{"hidden_size": 192, "vocab_size": 4096, "norm_place": "pre", "bias": "all", "parallel_block": false, "init_std_o": 0.0, "init_std_up": 0.0517, "beta2": 0.95, "decay_fraction": 1.0, "train_tokens": 257500000, "dataset": "wikipedia_en"}
Each number is 50 + 15 x the weight over the matrix's rms, rounded and kept within 0 to 99. Layers, rows and columns count from 0.

# layer 2 MLP down, 192x768, rms 0.145, rows 174-191, columns 480-575
58 78 45 30 65 38 58 74 60 43 23 32 40 45 56 73 53 58 29 61 60 74 13 54 34 43 77 47 69 33 43 42 47 48 54 50 35 43 51 37 28 54 72 55 39 32 59 56 44 64 60 47 42 57 71 82 68 39 65 25 33 36 64 52 54 66 68 38 65 58 58 53 62 51 41 27 42 69 41 58 62 63 38 62 56 65 42 50 42 59 24 45 51 21 65 61
39 59 72 36 67 81 66 53 44 64 71 72 40 43 54 51 54 33 52 41 59 71 32 55 39 56 78 44 70 55 62 36 62 43 49 76 59 40 44 51 37 47 56 40 42 33 47 59 57 54 40 39 52 47 39 63 90 56 16 85 55 65 41 36 33 50 80 50 56 64 66 52 60 35 41 67 53 64 45 37 56 36 78 46 76 63 76 45 62 57 71 54 39 30 79 33
41 35 39 62 46 55 18 64 53 39 12 28 56 45 71 26 72 41 32 51 50 35 47 29 19 77 31 69 47 24 63 50 27 40 41 43 73 66 74 46 32 31 59 89 35 64 39 51 59 37 26 57 35 40 60 41 28 38 49 62 40 59 68 45 34 83 47 42 48 34 24 30 75 39 57 47 73 72 58 61 70 58 62 27 54 57 61 56 66 24 93 39 51 58 30 69
61 47 43 55 63 45 30 18 43 58 71 51 42 47 67 54 45 51 31 69 47 40 66 40 44 55 39 73 41 43 53 61 43 64 58 52 23 38 27 65 40 73 40 49 81 69 47 60 49 51 61 32 76 52 55 59 74 59 43 35 49 61 61 47 41 66 52 38 79 60 62 37 50 44 52 61 40 45 51 45 70 54 49 66 41 56 26 69 57 54 62 61 46 72 48 54
62 37 36 53 51 72 63 34 00 54 47 21 53 75 74 22 47 00 34 53 50 60 32 54 68 52 57 36 47 54 16 62 41 40 37 74 52 47 66 58 73 52 71 76 46 61 67 40 60 36 57 54 55 53 54 60 68 32 46 69 30 63 54 64 57 50 55 71 76 86 51 48 54 16 50 33 55 48 81 48 60 66 49 69 49 30 57 65 46 34 58 72 63 65 58 59
46 56 43 65 49 38 73 61 61 68 35 47 59 48 59 48 54 61 50 41 44 24 32 58 23 60 50 52 69 74 68 82 49 55 67 52 33 47 43 67 66 39 31 56 29 46 39 65 52 57 52 33 42 59 12 52 51 49 51 47 36 48 55 48 49 24 62 65 63 65 81 63 40 66 31 40 73 57 55 67 54 49 72 47 84 46 43 51 51 53 50 40 35 37 44 51
40 63 56 47 34 58 64 37 50 13 39 32 38 38 30 45 56 58 21 33 31 40 66 31 42 58 58 23 70 51 52 82 66 31 32 01 49 70 46 70 30 41 45 65 43 48 65 26 57 19 53 26 82 58 63 51 59 51 48 49 55 59 47 68 76 46 55 52 42 11 91 46 50 40 32 62 53 35 58 76 25 47 65 86 27 21 30 66 28 56 10 45 61 64 47 50
70 67 68 35 41 37 29 25 21 35 40 62 46 47 35 59 50 50 30 47 55 20 35 44 57 55 31 32 58 29 59 22 59 51 51 42 28 59 77 54 52 74 55 31 53 18 43 40 50 46 31 43 36 46 65 45 58 67 41 28 42 49 08 62 65 59 51 55 62 69 38 40 43 53 49 35 20 64 34 16 40 38 58 60 30 67 54 55 52 24 78 50 50 36 51 46
66 60 44 99 56 62 57 51 55 48 74 46 71 48 47 55 43 52 47 34 45 34 51 27 37 45 64 37 75 41 42 49 36 21 55 78 68 44 59 89 62 12 45 55 18 58 66 62 26 53 29 42 79 69 52 32 67 51 50 86 55 28 60 19 50 15 62 40 86 34 54 49 72 42 51 34 62 37 56 46 69 57 51 66 31 64 60 41 52 34 50 46 66 23 74 50
63 30 42 39 52 38 45 27 56 52 54 64 52 40 64 60 54 59 61 71 68 24 62 59 36 38 41 24 46 73 45 66 62 58 51 42 66 69 64 42 80 39 52 56 36 69 43 49 49 26 67 56 32 50 54 73 86 47 41 60 70 62 68 38 45 15 76 44 55 39 59 70 46 71 36 40 69 48 73 31 82 44 32 31 60 46 17 54 32 38 78 63 41 53 67 66
25 33 37 42 52 35 56 19 32 63 53 72 56 42 48 36 54 63 36 47 42 47 65 27 52 47 44 53 21 35 55 33 55 50 60 44 52 50 36 47 25 73 58 50 58 49 34 31 41 37 36 42 33 50 55 49 48 73 22 49 39 39 43 44 48 62 21 33 28 54 51 47 53 64 39 34 36 39 42 71 29 45 51 48 55 58 52 54 39 61 24 67 57 70 48 86
67 40 18 56 31 58 34 38 28 99 68 49 56 38 60 30 49 60 28 78 70 52 56 49 78 64 73 42 39 09 50 55 73 67 56 46 57 62 51 57 59 52 54 47 40 67 71 73 39 66 55 40 33 48 53 61 70 35 58 57 52 51 50 46 39 51 45 69 65 39 28 52 44 45 45 60 48 40 46 31 59 68 64 65 49 79 53 36 71 69 43 80 63 55 47 77
53 39 17 39 69 69 57 71 49 63 25 54 81 53 88 33 25 51 62 49 33 33 40 56 51 77 41 55 22 42 53 58 40 49 33 59 35 43 59 57 49 46 37 52 52 74 81 51 67 43 69 85 56 36 71 56 38 61 46 36 32 57 77 63 39 35 51 71 49 49 48 68 59 64 33 57 39 54 59 34 63 40 68 36 55 35 52 43 59 61 40 45 65 47 65 48
44 62 45 37 47 52 40 57 56 27 66 66 52 39 37 57 72 36 58 48 49 35 43 39 59 17 37 60 46 55 39 25 37 42 29 70 58 40 49 53 55 37 58 51 36 47 57 42 68 65 70 54 37 45 71 32 57 57 52 65 56 42 25 54 48 37 37 66 45 38 35 43 60 41 50 56 68 36 62 61 56 28 54 75 27 63 30 35 46 61 71 52 54 47 39 49
62 50 62 41 51 32 50 69 23 72 73 34 50 61 51 64 51 67 42 38 66 63 56 42 70 47 51 31 59 49 58 50 46 30 46 40 53 55 55 35 18 65 50 65 33 54 43 57 41 31 48 40 58 38 44 49 34 54 35 19 41 48 52 37 63 42 55 55 48 54 06 74 30 89 38 37 14 31 64 50 33 32 63 65 44 42 64 68 50 47 30 46 45 37 54 51
40 32 42 39 37 32 21 30 99 37 71 45 47 36 31 61 61 86 24 37 44 45 62 70 38 44 73 46 62 54 38 64 45 32 67 60 71 38 58 65 55 54 21 42 51 40 33 45 51 38 72 50 46 40 56 32 44 58 51 26 76 36 58 43 63 55 38 53 65 34 49 82 83 54 40 74 58 21 46 46 64 36 82 65 39 46 57 57 36 45 36 38 60 54 36 79
47 71 70 21 55 54 70 56 58 42 41 71 38 38 43 57 60 69 25 33 40 48 56 65 53 48 46 49 44 28 44 45 33 33 64 38 25 40 60 41 46 36 54 42 45 35 36 42 55 39 45 31 68 41 47 64 69 44 44 46 74 53 56 65 66 49 70 73 23 65 54 40 44 61 38 43 65 33 55 59 48 47 42 59 57 53 54 43 38 59 70 33 46 59 85 66
46 40 50 66 46 33 26 60 38 42 53 46 64 50 47 43 53 52 61 45 45 39 76 69 35 46 36 38 71 42 58 52 53 40 58 28 66 57 52 40 40 52 68 66 51 40 41 51 39 35 41 50 41 62 54 43 64 51 47 36 50 19 53 63 27 49 25 37 35 73 48 38 27 49 60 48 43 51 73 50 54 67 51 74 59 13 61 52 49 42 77 45 53 62 31 28